Each number is 128 + 32 x the weight over its row's rms, rounded and kept within 0 to 255. Layers, rows and columns count from 0. Numbers have three digits each. The size before them is the row's rms in percent of the matrix's.

# layer 5 MLP down (transposed), 1792x448, rms 0.0484, rows 640-702, columns 336-447
098:121191136107088131185143119152069116136187125090201075152137114128139129131142128150119104104128128147094149175104163126126113109159111173085132162160160138113156107152167148105078076108095057097110128164075088138072106115094158136151128149179112132123139119130255088156133132176182092140125182180101118114092174169129118104129135110206
093:140128124125090150080164165119111102117126154155137191159112148096129058133153142145156149148114139085178095144117124132157093161151122119015107169085131172084107159125121082114101000128128150170103170142105171185104132150177124159126060105043125187152102094155226101078093130121124100138125128081174122126107116198076119128127130149107
100:132122177157145118149190115103120142160165128176114115072113212124143055171152109109064132135126144148110124198086126151143153134131120085199105040127019084149124136083133137139146094106147077112084109132094107180119123118091148115090104151161121152098111138114124052119145146172056102110121143141122133144171153140141135122131169135117
102:145122119099094172097121116156105136082132164129128127103129170173110164119129106139199095094109155105156149126134150089075116137148137104131145147161126126094116117132106106103108060119154121165148182138113206156118067173091171121153127091159162108083154116047110134140056137183119121118128177126123103095068156138132075159120095154158
104:110124155107135063143153098106117135064198137127109146145107072130148074079149191127155080102121113124193099136111174112126199166152172110127150139115137069145123133121145120164103086164227148069123162097127166110167156132162156103116155114063147170155133160140150100116122059177142075121143161082106144098102128108107115169149168145160
106:097138098180179086127131150139108124085173043147141135123092098150107187119091087141122156162146125167143130134146134119159138127119067071109191129088164132140168129107137172144183089103168085112130088154119112154178136175092085139170120124141106075161117111150171169140140098117104151055113171190129152099123141167135136091116139153081
106:070160144118146095142120139090148143147134138116139116151091096102129177176161105162108145111162111073161084103173132084127143171134071164172152024093092092107135129162146124127105140145141098211169135148113089051126097147082160143146070144139131111120109136095115148128122127115096166134164136137113137190114162138063129132124118131154
104:138136139159157103157124096150115112194057124125168136189088111177149192171127098161124128156144141142161142123138115135178135115091124145122107097129110170096148160070149128113117012080202131075107079152188117139049122161072107119112100099178116165140106163117146119159085147081134143147127128155106101118077110159145120120121085152138
103:086132160084151164179146122107152075141192111135145132098153086126069058130106156115065146112110106097146132116123124101130097137131092134173124085095184115101198167018091157121113064212145153138097148157087163124149147116102155121128139139157173161083160129122178127133145143151146107092137159065080094043097131120174142093128194148136
028:189143097155124081116102087102118110136083191178071072160147112119161121140110115090128148158107191168109120198165148173141180163141123079101119142158098143139113130095158145128140183084116188150167089093140128149116104109087119101079155140104113176124130195158102071099131128151152116118075117140183114100103124050123093174109126108093
098:119102110179152140157198175102170168151049118150141103141089099117110156110119097115167115102105149165137171104068112113097148097121112129041121112109099172117115122142110116125118196122094074082142156109115146102140083095100125097115128156173133111109090189112154220116161147175120150037097093105163107121160124140091136118138119124164
097:137148116122079094154125142105094153147147192117064133099104149088145174103116126161172119095121135120100145134104064068105181152176098143105116174166108108111167112165152125144192150100189085091133137204120116134110122117124115119109079093173029173118064104119106124122149153180103110064135146120075139137149154094120113085096174177132
106:147073089129115107130175107124110120185143147122094102078138133117127121137146133143152144135101106147188173158159142211133154065106099078132128098097098133162107135081182089102138115104065117069122136111103191114159137061138134130119131090124101127151100079119139097120134099144131133184111165117072094145131114101108135146143176177165
102:120093117144112108171182167153147135124144086132131075100128141122134112176096127108079100115111120163130112098119112109135182124146140175157149121139076112101064110176175093129180141148114132101102158159080114061105117065139157075166145155138101190082118141179106162135043154124127141149132127074118133144141095157109143109180170141181
086:101186136168095194159165096117137092110066153134080183134134151144115217107142162117122180125091120139098122136106125134133154073142091190128120094101127105097147134113106096112202225111128135132154156112138109184111172092108101112104149112102123155124109129121159097175155075164057149120113152127123125130219095104105136123147155131125
097:135132078125136168136122131123148137148086133139102172123133150117133170166128132128177109140057142127182082042114121093122094113161095079076152081075182168178116104099100134137145123180141204145075088115126160116125116123194147132132146117121115131153091150108146066123142137088084121105149181107134110131142122140139124094190092124142
114:131118145121117111178144179102063121087082117119070139092153100125161119094094143213072106153168148146096144088087144168197129153116167118160131112079136078125186092144125074063075117069142128137065081086167103107100124140114114069128116171153170186142095150111073120113142122220103080112136203159146168138119163157121106142127115149134
108:149103123189085133107108119157169112174122140147079162127138141123247146130134126174112172134109135145151146101056167117159180136125171144103097147109114088098142106135160103112101113162144108069079094096156134098136060167084202144115140157105128150102099163097132123176129135178141161145035111147134146172129180132210110146112132154097
101:139131079076152077100109133094141087120073146126177141127138134145180129130130038189122131152067102130119155155169098188087173152097155183096145110159115094141076215123133137128149162113165111133184134151112127125177180097157064134104098166086093137101154142146134124091149078106110094134056191135141068132128128112147116140072132177175
086:058111156204125122052157165108163157158150115147165185062114095158139141145123102099172112065127070158173107181107123116122085135092176129196146141062135143158162197158095139067173142171155049136039151156111109155099116117128146079139153107136134155126143079126194130138107176106096071158154117147142135124074099137148115069169124104143
095:152176079141182147093095130136157148121167185128088128143092098138138131038153124104072159129186127142123137076157149093126110169085094147093113147108152142125124128120139186124121148171143164112115151112090129083139096131111110116157076107142111118173076137062123122119108089115189098102125120176135102126136155093183167127106094141096
091:093149121160129132066154154157152156147147170096035178143127146178188149170131126150181137130127054146119145126118114123143126145090098147149164101184131126087141163157146100113110139146100063086197198146180135112100148126137116054147129087065094136127134148061190150168112129131094141159150146121152119113108115098126143144109168105151
098:121148127152103056129159102125175119135058153182100104155099127149165104156139044128125134142150098131101160150124141087134122133092122095091128080086125159128123103126104100134123015099167109132075106112124105121089095066145136080122094109114151100155125126086187105110108122061090110079109129177095154184137137109143060075127176159124
101:156081148204129116099187125096116172161077159115119102161109101097090145135118145141134126132107145073198212142137100177139116101161103093166104085106109168139157128170119124121119115122136146104143164156071124159120139143109092157145113121113126085147056127069122125154072134129143178118128128126139130137124078141115208163083166123154
108:120130137165163131076157228176111106138090139156124140114136060141121092095121175159151152141166176123084131110157179161153104153089142147101158085067080147129143124152131144139097135114107096093130116101163096090087104102183064133136144093140079187117094062184166146156087114106100086036101133136074134098126100095090121167044111182110
100:177142087074128123131113125117116118112109100159156138134104108132141164064126051136105117135101165079154153121145122194125110205128142138146149113131123150125073165176122143097165185105101118166141102136113158112145149091157103105112133164134184125092167124127122138120151106139122161122127175123124127110122104170119119178108114183065
097:122127093182138144126147198072153120173051129165168153122124133130147143100134152173120160110136138186136110120110206095185100104175187118108136145155087086141098182127164135108172133118047131172142157132109113146142100124098090173132186109095111117127118106169067124086171155151097136101167133112120148122112071126179062136128192192129
098:168087141156107080122098126057137133097078127107210148114127109132146080187129102198108152097114086159061116102107171136133141117175112133120167122148155156127119137125152137120175151104125152086097109104133053073086126147123116154047128160081152097078175152081150163162174161070132094153129100127110155100152109175080156144089075152175
099:171170113156129189095125094131160153130141078122065171146146185098113157143078098149110151138122104134142099109115138153146141166115144084148140101202074107140075106132136090134138152131150124127156129088130077109122119098147114086155149121103093116126162203115105122117210174151106135114147169096230168135133156071144082142069094111096
107:170097150101160117133118068141142141167057105117095097105202119096093109106132121126150176074124140132072177157126132154119183142134159164106062124095106145105143129123135177181135124131115160087180149152145088060159104183144131147135155118073110110100120150162123155072081109070143117098135161098148115169141108147140099136087121112128
096:102123180114077155182096052083134146124128072162097129145130175124126158058165116141121157166123085161108128176145148156151192151109108141137100102134132075190147153142164141183158136227104165117098180113087151101124108100123117095164172166163156152132092156129130091115136065114187134136112124151142151090127083095131148150113090104131
095:105112132173073129106158145126118059132155098115137166145113177142155092097134114156118093184123100232146089124177133138106107137121107132184061122056142088067093144086074113103141159132123124137121151128154136137133168109168153186095107059099174120171109135113098175038183127108099088118092129091171103119175131079156149148126125178069
107:075066089137125111117153159117155062183174154152168199173102132160056107136154088108088132113157154136130149137156128134179094158169085145156092125150154127126095189112110118171153144131144148170143159129114110137129144069110148146143188123131092124169026136097119103091068055105156055177138153113132124124161151165074091143113133054120
096:158166147102136071092132173147090125088153119100125151092095104167179111171092095144152146163221111122133152161085135097065149098168156099118129092108150071087167191143118137080151108163115090141092085162168154125125095146143088159095134122105115138136142152104132112125094131088129103112148141157145106098083150143172154106157125212130
106:140088073111127088091106126154149128119132092124180147110110114114117117121135089171119113134091141133118117132086189104101091104096114141100114126117090112118087123098138113112060095117147055103152142103131095133122132111106191148078108104087129099146059095116120091102182171173144117139088120116104088171147129090103164120156162113168
103:114097173140095151112149203143132180129147175126142112135148175157115191124156165079119148082132120154150098104124102124159133134138142174140170074100062075101172136138059123083173060171190157105177090184102125099155154145088123133190077119131103144106154131134154076144082107116146149071149122089059147104113137103200118143102101087154
102:115000046142106091121188117170075184138100128092140107084126191139120151142140094177132105138117098141156107079101188075145142113112059079118082148070122053181102151128127124078142168102132117113130169163101174074126113075125195123204113142075075140100080065068140115108147105165110106152127106117147145163134160108146151187070110099164
106:118086162116190144142146105120128154067117129152147127116171077108127148072168108150115153108104129118076141103158116111075140162105142086153095117107135173142091143124150181132127082163110135114111121133153148099111160126064071087109102191090109082090150154151141131112160104149077138150072136095157075164103122162137079152102122179125
110:147115082088121073135122134126124134129086176136153112135157134081141152159123075117142183127134139103158170192148142178160162136120201115108090111136095116142157147175117113113147163100163124159162118079098081140193132082120110091057104136111139096114163113114046161086146159121080159135122119168072167151138196115093069152145111193168
100:159108177060155113103183134167086112077103118117146144112151125099125103162147126141070110098161119093150191110060092154114115096151111121150156139067199085159132105097109152146125109180080118121104136158116160115132106165124088116104191134069160138123137132144156137106137162191113138167094163096166025099138134119131163140139121172134
103:121121135145125078148144103098131117149146109145114144191104119130117103088109095141149127147084168143119075096097130102143123096142095096108156132099116117124131073130115143132101206132085164127104151082099137142137122111116136081077125142151124155130138187156113126110055136124146114116126146157123157131182122118110129147125126147097
104:124167129116062102215162147084111109154180121179181115135178065184158132153104135130137105119131103113072120120047064126142154098116090114151156122135089133129162101135116112083099148136087133088138165150123184098043101148107123109080094173168124131140108109174075099113122176144136179142136153112084152104068143095154119116148106097138
099:084177135144123086108120081114133112134138155194099091126142103109091096085099126171161128082142132106093115131114086107131155118124088165182095070141077135156074123152130132092139164083151101106181111093161133125095170097141083170122134100184157134079117179135156136209144127108142165156141096161112143144190129154163064121132158139170
103:154118111140079116176171109101112130063117141119177132145133144130157125149083153140133092103090138098177165160124076098170172112116123169168164109136169147109144121121059184148128083166153123166127179172061122094162146107096136137184122131070073141112158151162102130186169144101176198082122157106106092107158120166162104128133127100142
096:142136077151120146168165124083123177141123107092128142199159107144094076127135114110134104124068166133114153080046088153156121122112145134091101090137089092126177120098107080167167081095162083109078142116152141118122126157144111117137143131131126151103116117142119105118123169174074139150079143123173117153164107129129139072076165052124
096:137181122124140095135163134106107066115132137148150115137124118107140145154109161116154130126127079190123138157130153121145097126075129143095121085099102116147084079177132127063103086073158114083120135094172149131102082134105131126138084136114168088092099112089255162133096074153159139112101167186154155118115162131135147094190145090123
099:136209149187103137075126102124148147160150106115137102131124128131133103165129076116118163175070127175126155129067128119127179142103159126097075104135171153116154101142195138161118136043109121112194133118125112178101089140097109140125091118218121090074165104160118105133136096123104134131156159184149139092149104117175120079100116162081
098:119146122156163141102096137105167123127117133154115139138058123102127130132122095121144165092110152160119177187103136134159114128057146120140105114155092171110129126085068097144125165109182115102057120114111119101126125145114166081180118171187077148132152158107103065116140112167186105140162065149094101082139092142143113127143088074088
097:084173151113146140081159201095092121166149173178146128141138146195145134158187159119132158142133116128046091110112136149146104164152138151095110179119125101187118145100129136060104147128090159115116134118146179186095136166184050142144152089153116117115150160132166151089154122160116129181143106134079094151084125156140179150113169166103
105:142148070122091170154102142150155126144126090107080213111102148096071198077157130175173123175117118109144133145160129104096130119120109150113161139140183107057128153152129112132112118115113137108130116138109139125141154135127147084084101146145116111183142108101176172125123093124134132081102125097162103187129122135127186151105155130137
097:121134109090110115137119130141117155134107077123101127116173130146085153100101072053102181127104120163094121173184093090151142119143128108109117064142154177084116140091099117128179042095172159102101156093170139112120147116106137121170149128127143085129125161067193058135099070143105169100197140134226090096117175078107121142120146117100
097:112110108149125191106102155136185113109092190133110127085094147099138135099134125139154164153089160131123151094186140130099107156110145125080159130114097109100156130182105147134095061139082090171067122117118129045077120098095138097102107142185115144159100112159195138126106094157147102225139113145127150143109157174134124117125143143082
092:141132109094093142123110083094139137179141155111143156110129103156086080104150118144113147131141083093126080104117062113115161134081150085161177185167113164125106148135154125117126049117123120143147151169084154127177104068144097125126119134135174082096113059136099094103109155109147169152178145131143135104098175054084148150188146126167
108:143141180088152150153126175166116172162111167098137126145113179125096192123132116147134097136170138190130126076155058112181185136138174169110094093155076138143091125134118137128127030111087097123165117162159115150103093111128200126123126092129091146089137123107179078150136138114120118145150149136197161053121149115172121134151164137123
096:146141085102163114156104170134192127157132135111143112144129060111077139140145109106149132160109101100131070090095081107155129059135160080167104108155107135156143077145129154127134173185136141157114096113128167162125176146112114167151188123140124131136163132146100117134087138128089129081162134121151087138155150153131114134122121121060
093:111165117103162104173123109077132123171154046089098125131111115112092111108145115144088124168133093192108192102122099166082126128049130121184100126043157089163136110129110162165093114123107081140118103177121124163116101165159078133106125125095106141139133115142156090093099125127104148097104130177135133096086112145146127140173194121127
099:131191112136167128145162097043072137152084128158128175127078136136063164084133114107181139124114139143186141088127136153131096146155091128063140156119097200135126123087115145140136208133134091082117127079067130104184147159062146106075111104131090171186154147163059123120131083160132123100130140121164098131192121105152118196161108071048
094:074107071125123144168136122132150106166104168064100129159133081155134149155139088131118154153132094112163086088090137119181111134102156120156109132114152161139141150129158116127130019120117119131119120125154150149097118083126131136167134097115125105141099112093188163176111105080137139123109135142110140142104132116154110128084100173111
109:116129150120084127155127079094074101193126100093110182095148118152062121173161166137066163149151098187121093111125106129092130114187188128170128150066142117175140136127154130090088106181152080154138117169132143182098152108144119126128137162125162116144165148130127158097116131095084185113116142109132121143183100127095156119169092093169
100:085123152139097098088112127152181109153150184130130113140103166133170106133137125118174156117122137119118136147121139075180187090118104170154108121100102089157091103144106119053123025113125135144159066079125112148171122123164112114104177072141120147118156143110164149095136162127172164182129118127157141096116197123125194125143120091118
110:120130116129129112130124062110136077137129109123122124132061120136129128097154136153080095087113170136148102149109135158161113184097137197153090135158160088110099114155143143199085124094159124110130122116095151121167121109106088082132071138108145111107135070160118069111117082130187172097095122128137109137171124139140140146111132116175
105:083109097163157185130159108118184144139147101107150159140092104156173141106093097151102143088152090128151120119115098082123144148112142165166060115147128151056139136066138127124129091108102159145148073192131201057129117136105093110155115153180116131149184085101141140089165056130107143156103145201139104143088104167136058144117154159166
093:118120115118135137125082091152119129094122173081108089088194103128112119108117070102121127110133165150089149136158114138184151113206121084077147153105165146128084077113155152122092138146153101104161131140105111113114116111137196128112102065103140093065122111144123082125126115150209110157105127100150151151117093115080132139098125221108
# layer 5 MLP up, 1792x448, rms 0.0531, rows 641-702, columns 336-447
098:156186095181106164116160102203134091109095151090082121166121145123054158133094141122104141117073157111067084140126080144171099098116115129145104161118142085162112138113144121084153130106118095203099147113186128200072112182158145122157097190152155139153172084199128105145071163124153134167121122111134100148151139146108148116068129152103
094:137128138150110207111132100192118130133138162135140086105126100093116150164144104178126146124129118113174167106140144143132126146112137175140112127135144161117083187156119103139163056100149158068131095108128093096116177138130100130148090160140147129167079069128100153164146175168157115120166126086161139167148090110183111169053061110129
106:188154097140103120145195159132155133100101122118136148123102136206116154164125162175169104103115126081157157109101137139112153120119085133141131144068123152109124096161209119117164166117152122091128093082132156161075061144133147115155173088123112176131124098134071101164144127138146114112072151141133137139084156134105153142070123111138
101:156121125151153149161169093150122130132184156094143113105120078153092137157118103099150165126124180111159102111146158168127117158134123113130065128148151086179133131111107149094129150096116081179209154205115128156131193120143161182113070169134105147144126065094120096102104132109180148108068115101103071130151121143090134125087097142140
104:140067098110135153110125139192105100126174103123110105155123104151116157144116096152086145151131144132104154096130135129163143195117088143133070176152155164123110175114054170165187166153071118107141197210103075127129183179153114153138089059140098077168127139159135098099135109135112148100117134108142102214202085124127093178128139139134
117:134136154097143128139164142169121079126132073085122161103127076124134158124143090117104119135141137137199091099134141170057172132167094143171100122062111137148173101092089106115182122200100080174198191168080116121122159212152084095112140152134134094096144134108088163111123106090186203098162168147104159077151143153076084148134098125096
098:129167132119124103080102138123114150156118142154170162125136108112180141099062169148086144129147099131076147027122187197148103184111168133182183109180147159145174169142074129109167089121127170085118111078112114137169168147121086126084164122145101097124166168128133118093117104091140173097147103130111103170149111116130146111129133136126
097:132093139156119121122172056149076134103161113199088129140105150135100097208111138162127127114088154057139178079113124179107136115100100122156078157072110085086150174120108119113144154144187079128189140126082085194139107135157141150181133175153150122138156077153125147086107092156143168077131135133169112092120096145139151158123125134068
025:141093110160130134084145126135115194074160083146150159160200139117106157189091117114131122116109139134137146159109130164177085124146106143179144165097118127132166149175095157130173158114128135151120094163130158155093097199197179120098155156185124109171163122152090102103117146159148205134146114071074081159130122180154160125126129115080
096:148147144159088180101171091086096141135148141159135105118099122123074155136109113151139151134114166090137111100177103119152150137132137142117125128130137122135157132092150155140145193125123168241159176145132126106121107089168131169085136138132110100186105150164121134101075127093083232195142090109107103158158062126140070160168091138134
101:145108117160153127183167136143163144081088086068108143115152158113091117106132154122135098140084129120108103166085092160156109204122083160119113151176073180077113089145129111121122132189089124137110150131099132204090093171131189066122105147138121124129108114098066073127103165119114167200140163099121109132158101151098189145113111133070
106:154072169212132142105082165082148141124135069142103077099171064114184130160119186155200113093156155067130104133153129167199184126148153207136129121197083155100075084221169150046129144132141144119131068132202099126149155126185103102106177198128100155117109147102131165168149117125142136119152095111126085123116118186110170128098095152146
099:156120118080107142082169168048110155089141153080125159128209220111109172155119172123131130132106185142128084106132079171151127188172111160145137134093188134139106107132060102114137127151061112100177083137152147069140154143195115148168113111104101153167153132191077091099143147131112136114132204090160129089112127144137135131165105111149
087:185132124133150161060148116165135096117169147125138078137151109123075138125123148130156128159093147133125155123150083137115172139125181111129189114086156133112133132122041120075064147123100109147118180125090109055126087157157134166129159140118080114134101129158112141110113124144163119104135148141143087155128142130089146153084105170104
098:143084111129148209111190135134080125105194142083119121105183115112054101145132094117128116116117150073146139123085122136076149134143165154084104152114136106146091178113073206117111125131165075147119116107111164109144162161186151124166137114167127123158110114086109130126131154179084090113143183117117120117174048105175150137143123127140
117:134110109157080194099127125210117093115137088062141158064095185156133163151142138096168112078126194134112142155127146097115082170132148190130080193119143129133093162190083182150137138135117153177170087179133070084191087166119158108107110122091086105197126114166135180146190130168106175118096110113162149166199124123130140171087117110099
112:174101141156131136109113104132171132090124163186126175115110127175172130111136159145085124122102159108075067094136142148115121150163148087116162158097097112097137100124130163143142110194138087143100075109098114151103139189152083084141088093092148037106177117131112120147115110105122139154109135134137106140165114112138119109140082131134
104:165148100172100154076115112129145120151167105178127074079140126130118131145105150169159155129160179111113109159149110161099172131139121101121128113190101140136138065114084150115129147116138126179173069080127100173125125177165140094123183187191165164108159137162116114127115108128184149092146094098097080179126151154121181161102124205120
083:139158192129174186071168101143097114127061141117131097132146144090089094143164143151096127104127155133149150069133101134148149123145109170135092118163201147151079081139090195092177178096144128207126149084105158111144164106135152226108193149100157153138126110128131144152147112125175145180187086159098184155120166180098154190099149123121
092:152081115114138126126144094118133157150128151141102155185129085113180142158127133163127161074166140098114094138153147084118137104125121121096166162114065182096095057089122117111115143138176134141230095154140131090131088142099123150107129108146159159192111145105143108188135066174123162153174126107178095131129188101102082162054092071132
087:145111129089147150097159117133070144047172135144159053069158078139082103100166155134129194113148106130136111104167094061142121136141127128151105124135126158136177132191160160170144141111115157098141100139128106172169123101153142164123147112088149104113080081069095140019111189122094122172149110138093150098130101108207194087061127201147
093:156068087140147107106088129196077147147084150112098147125130162070124155143082168118186074126101096115147111109157100190104134172125099116103139127122137115095086124206136102133126131146148102143130089164137187181073094202122209117173162111170102198142131111138171128090124126195140122157137173098103101057120100144103136105184122113119
097:111128139083147157141115129170075131148159103107133108071124111108173147152177155065114164098081116100170166108142109132153109173122131144126170168135217152165103149111122148086079145161093113063117112114132113085141125100117117184148116131133136104147131118230137163158202165123120117155138153072050152158116116160125139157186012079129
112:132119135121116158158114092183085110148121130162138144144113100158131139225150114155107155148092108064138110081090095157157117142113141197093135136107147096144173162082150133130149163113098153167121139126102129203143144130147129120095188134149137215152081110146132154157137082110178169105142111138170108105101183123146139119159123154110
107:158154131141135100180144146125078155108159113096137091149178097136074108101131138076121149113115156160138157102145127183156118107124165089174135176173196126087180129132106129123215134107050135157119111133138112112117152133113164175076103117100126120123156168084103129195163158073110135120086086125130130081139099158155128121127116129157
100:129126120158181085133180152105177114173098127111113152125110141116077154120081138153134108113090135123083079216100152202115116094056115113167153153141112113096089108165149105145200115139138091159153187121085145164077105166140133094144103160159086083139114139162092068066152093152105162065128085096119059137087129203137163153101117144124
097:196134176147123183134138125096145091129136168100097097085162126166096167187090162177143127127155146100123081157117135156176127123118144129090114158139109119106080083095125185096175203153103140174160120136151088140101167146125176155079141079134118151121127142073138177166214132132178140119154106127156139130110162145134106121101108148144
097:121104137064117089158186085180122147115135104095087091109121097080099178151133096118183059144128109098203146114083111158089142129146069068165115111099088164173152152135096112117149143143130166158173101131105149083096125159189142145102147088096124104124105104131122171104159117150077122169081167087099101149105114077170117099209114095121
110:139149203126196184099116106171111137155171106121110071088177107150157160171176165058144096114121149148150100144105190142149158146104137192112182103100161077168115173096110215161090148093153111122143143105149107114122135126107098205062147127084103144131190115142117131185198127137093134100144163081104162109104137121158130147070112111100
098:118153137065096119109149157105155131119199131161170107134144133153135143126104133137107066066111145133129142115115099100090119125086126089147187135106144082146127093143092136121133169153122161119127108104130116181070093144180151109132205055201141138131191134173120069083133125113110119131095120055091146150138097101109131101143102083120
091:098091139157125210157131101113107130112129120150153145091152125091139072135170091117151160078107092159098096090111136136125167170139137178100079175066105156189095127112096149144128152147110083198169182151145188147161131127151164229140134140096161174144102090126068122059156136149094101079092152115100153088136069089126130140073110119150
108:144153141079088098162112140119163142082195077135119122169147118134128101155095120153098115125127115133200112137100177095150124185141174129146140107147090078104124158118136136140140125084125116132114094100130125134122122151116136104126150144188163131170145124158136116126164079085186078092093151131109042160146134167150132195140099099110
095:140170125162078113106149112084097217151105170120175126110174118108097208118118097126075094070139119084116174165111161126127071111109114157202136139133211092141098155204116086091116113095142083087123152084110117158209077149124052144102181116132148184131128160139128115123149111122114130100146073103153109100151160107171127115107142099120
107:109130139189118101180123118173071123136134112136136160121203102145160145116164140192131151091098110165148133106186140120154122170133052155125100148202108070152107164142140116073082143082144054161119156112081088156195099135120150107149148081172148064123103094157136105119094114180128129172124120153141076142145131086111185152165058122107
100:124033084138112129099122118127102164124119155109183165154147172121133181226119107157140123158122167110161130169124104090115140073075158134119112170112124110081114195190080147119155110137138104070129124183152061098171105178139124114152104176127119106163140107077136098105102116141153126065134081100115217104136083144085139186088110119150
103:154138084158086190132099158101119135156202063131119099179182114163111113136110177191173097142153140041134157096120126158095149183142110110177152105136145107147151127197178192136099107134067103127171121149117174122093069138180207135130151154159168120140136105146102126102121080141144157111141150119160118136112182165170154123083101136097
105:128145160130087160123127175133071233112138152142183104115149131158131176162107136079137111093152095129158052087069148209086119142133160182162193139148118142095155133119105129140172142118190150097141155153122060127214101114208090132095129136111200140145083167165120101146108131119101154114150091098159164119118096156113143145123068162137
121:123144090108130147127104094096171109172067157077085111140116129142124141172125073098173079139136136148145115100154079149164203104066151172106101113090106059172175149145176112141078141138140118121101144160140122167108102111126127120142139177125114112123108094114074078149080150155086186189090067133086119097114115096102123107134087175122
102:103151159158090076149138077171123123162115081116090156086148067119127118103059091158111079106075062070093109154103170107099084102098160106111127162074159116152083150132132104052178127185109104102089103177108156153124089126128129142146125117184118098167124128102107189134191114079060161079151179153103115113101135150149116130114097140066
094:132142151117132158175107130147106131120129100170190098075161075169169115144127116103159137080088072088181148109114077132097102152108062105126158176170164108175194136181160126099120208102075169141115060138050135114068088128125128114144182108099126105179085131163107104130107138105112144178106120137100178195065118160098105203179128163105
110:149079142148120142140151121113136156132110103095124132115115154138060107135113121157135118120080126147183092176197146068142098180082157192146087201155115124113141127121130191114108123135134126165124187117144059142139155162140135095144198117184118208177124117111109195108143072116166119159159128067112110083177099129126163187155117118143
102:158077177092075109131078089173120150108181098082167123089136098043158111122166174142146142163055176133145123095106142080150203159128134215166083110139074111083083128094104103131137146130125095205156125187200152201131146116103096144117105144109136159153127155103091131150132132102105154142150130151115058104131063138143131112117137110090
099:141129182124116095163150159100110129120164207121146112112120114136180145130182129152130137103096136129117107133167074076131154160084125119133151134111134128144108139110073182105168098145096087091180178072048165092176097176133186140123155133111132112156068076169084111118181151143114149136154098043081150135097150102112138120124123137151
098:120136139124187183123102177153106139065173143090123113147134089077157102117140149111120088103084101078099115154134135158161078122116120174113151168073148085119176126124144163142141177150146071142135093136109147199157125185134045172105156114116093152102119106132108169102168160110107144094094158127126092095127130184195160104138116135135
093:167101143108113149112141071102116149134139188188088142122118163087126157165152113119115104114129151123059170095151134144152122152143159097152122149158118242131088135170151133144116191087134093170147179120138138113141096142185099146188165159107078105139136151185149083142140166138104123100084069143139114093175140167123117153151134136096
101:132132092142077085156203113102124113069115113085129119074111113162085147125165154138097151131131139069141131165083140147132132096100039083171121192123105133171180146130101118104135169089111134080090092166157139115071193175137118139124174116120080124121166150151102086132171112195071153153152131109103102173153127115180142138104037072074
102:099082156108161193167131186147065108069130155122136122175147119117192129115147194171090149210098107058152091124127118156137139089168159135104101127134149123117156136160112112127134183117146119113127113161137157102137150120135130123054107169144132166138144108076101154127171116161191110162173106130087107138107065151201166117117151088102
097:156129138139157138167140105147129102093072141123162139106141194079167173144153122119144129111132161094105114102072118182191086162095127156111130140132085138086131100140186129107154142174111128146143066144140142161092107179147146133135212170147174161138119160114133148104193145129157102158124090127144097106132154172116138104185085130122
104:164120152078152159166148139097139160129163120101091191080137144229091137150161087154102098130123093121140108120205150111093085086117076157142127130157084122074185204156156167073138184147143105161179175141162171075113127205137143145103102153158170130105115145159106111130124113148080144144151083127173100182125135104092211141169135101163
093:221130211138124159183175092085137149154137157100173081161129107157126136127135156087117107122111150141160103121130111147138129148123080090176104100137148111117124133119066128132073106131134180122136094063076114098061151144121124075117233113166154109135186125157136050061157157173070092169144132082085128124087114200163103105075139113130
099:146154101168129086132146148105122151109120129125108158087128144085149109152116072087143151153078128124130153136150123143190123121137160099110184103124145190096173127162042093129168103106106103169084136149125144103157125095130182089078134111120117156130099147151140115155122129193105113077129167108110134125101047161128156119149116131128
088:102155086106106143092208104103127116146139118164097124090197088092148156110106107106144158130088121082152139171095202148118113147132172078116105108167159152096108126138124154193151126041082125105156193061125105151067161112101142135095082119106099133149141140104099055139123108154115172143130069145120132147077143124119124107148136114097
107:136143129172125140122143100068119123082164108060072142109109129139097115142149119136123093120097151134124107142171120174073130159116161085122117148097123110158163126173168157161197135151097101086160133109131077170169090174186102078122067096153163139141139127183099108144204070165109135149095144120169161126131059089146139130115089205081
088:148131109113125123122148102122108156088100163061141173093143126137146191125128111083088113080070095082117141097106097068104127153080120079179105110179135197171114134193150188124120116099134185139109097107092123139121124118167160193155148123081099110126145100111086133163085127094120185124132062039132096149149129173115138115097108163063
092:135117144117119158120146132103117135141142167140204099103123112123162111137157119081114146119166100123171100133144176142122093131115190171105085217154181155124162188090105085085128107148123135127156091105153074136181098063161166144092159160120145066121181166127126146118139094148105128078139124097139137094110072120191137092179133171120
098:128068133185125111090167095138123167138174087120165149110178108152064138157176141067074107090103121071126075090087181071113165127145118079150161155082129099163098129076096108159094131088099192189131212093105135154053124139181101141114147085165123146109085102085085105106156122096143123120072110135127120119077113150139121129127097095123
096:158110123077078156081093108167125099146148153150155085129099180097104118178141156074137177098143140128149141191117186119140154093082072129123108106105112166168158110139183107167131144083138144133128150191202096163169098184137176136111116157057132077145190136094126105102090143127152152108139097117113140121138104137139171144071151097075
115:185040154163170078103167100136140126146090171093128143120122142184113119128134094065096099149143187107139148160152170149129091141102070145190171144163089069121156172165126116064135177118168115120118147159142100140169147104153134122128126118116122125141146160119036123188055156184137108110109071104130171169139092195097158182136141113104
098:152142071123057105105173108145140090088125143143122127129130080165075128160114111164119160076123145093128120052105154153118115160146177097125094180091150131170124088142147129186150120091089114109113148105125121141099062179156099145153118119155097141167155145141119170091104171113142134113164097127114142142155051136143113212112106088062
115:153115090151233146152129123077039219187105182181169129165121151086168160128131156117146136091113155106119087116111061082136132055159156126116126156109088118156106126068157124180084193103120162116135103121149153113155129112128157152056125173154140066134193107104128114081111168169122128184114112098128151186134158143087131115087128093148
105:128044172110095109071225104138121144094180110172141152146125164170106118108125161166132147086138125131179192144166148150146113181093075099196115117142127125079123112092127114115173129098189106171091108152115111121161150151132188149136150138109126136125074108096102178150150127111187125105110085117124190115139131133110129185140108117142
093:166125120155127097086096093096109089123156111121136139105155118145150166135149122090110137124083150130129082104155145185170174160103148106160125135145157121124213128141099116161174218132080140076111187152132121097140153141115100151155083133123087120101137165091120103107114194114131121083060094087130138148159119090113109170093133140122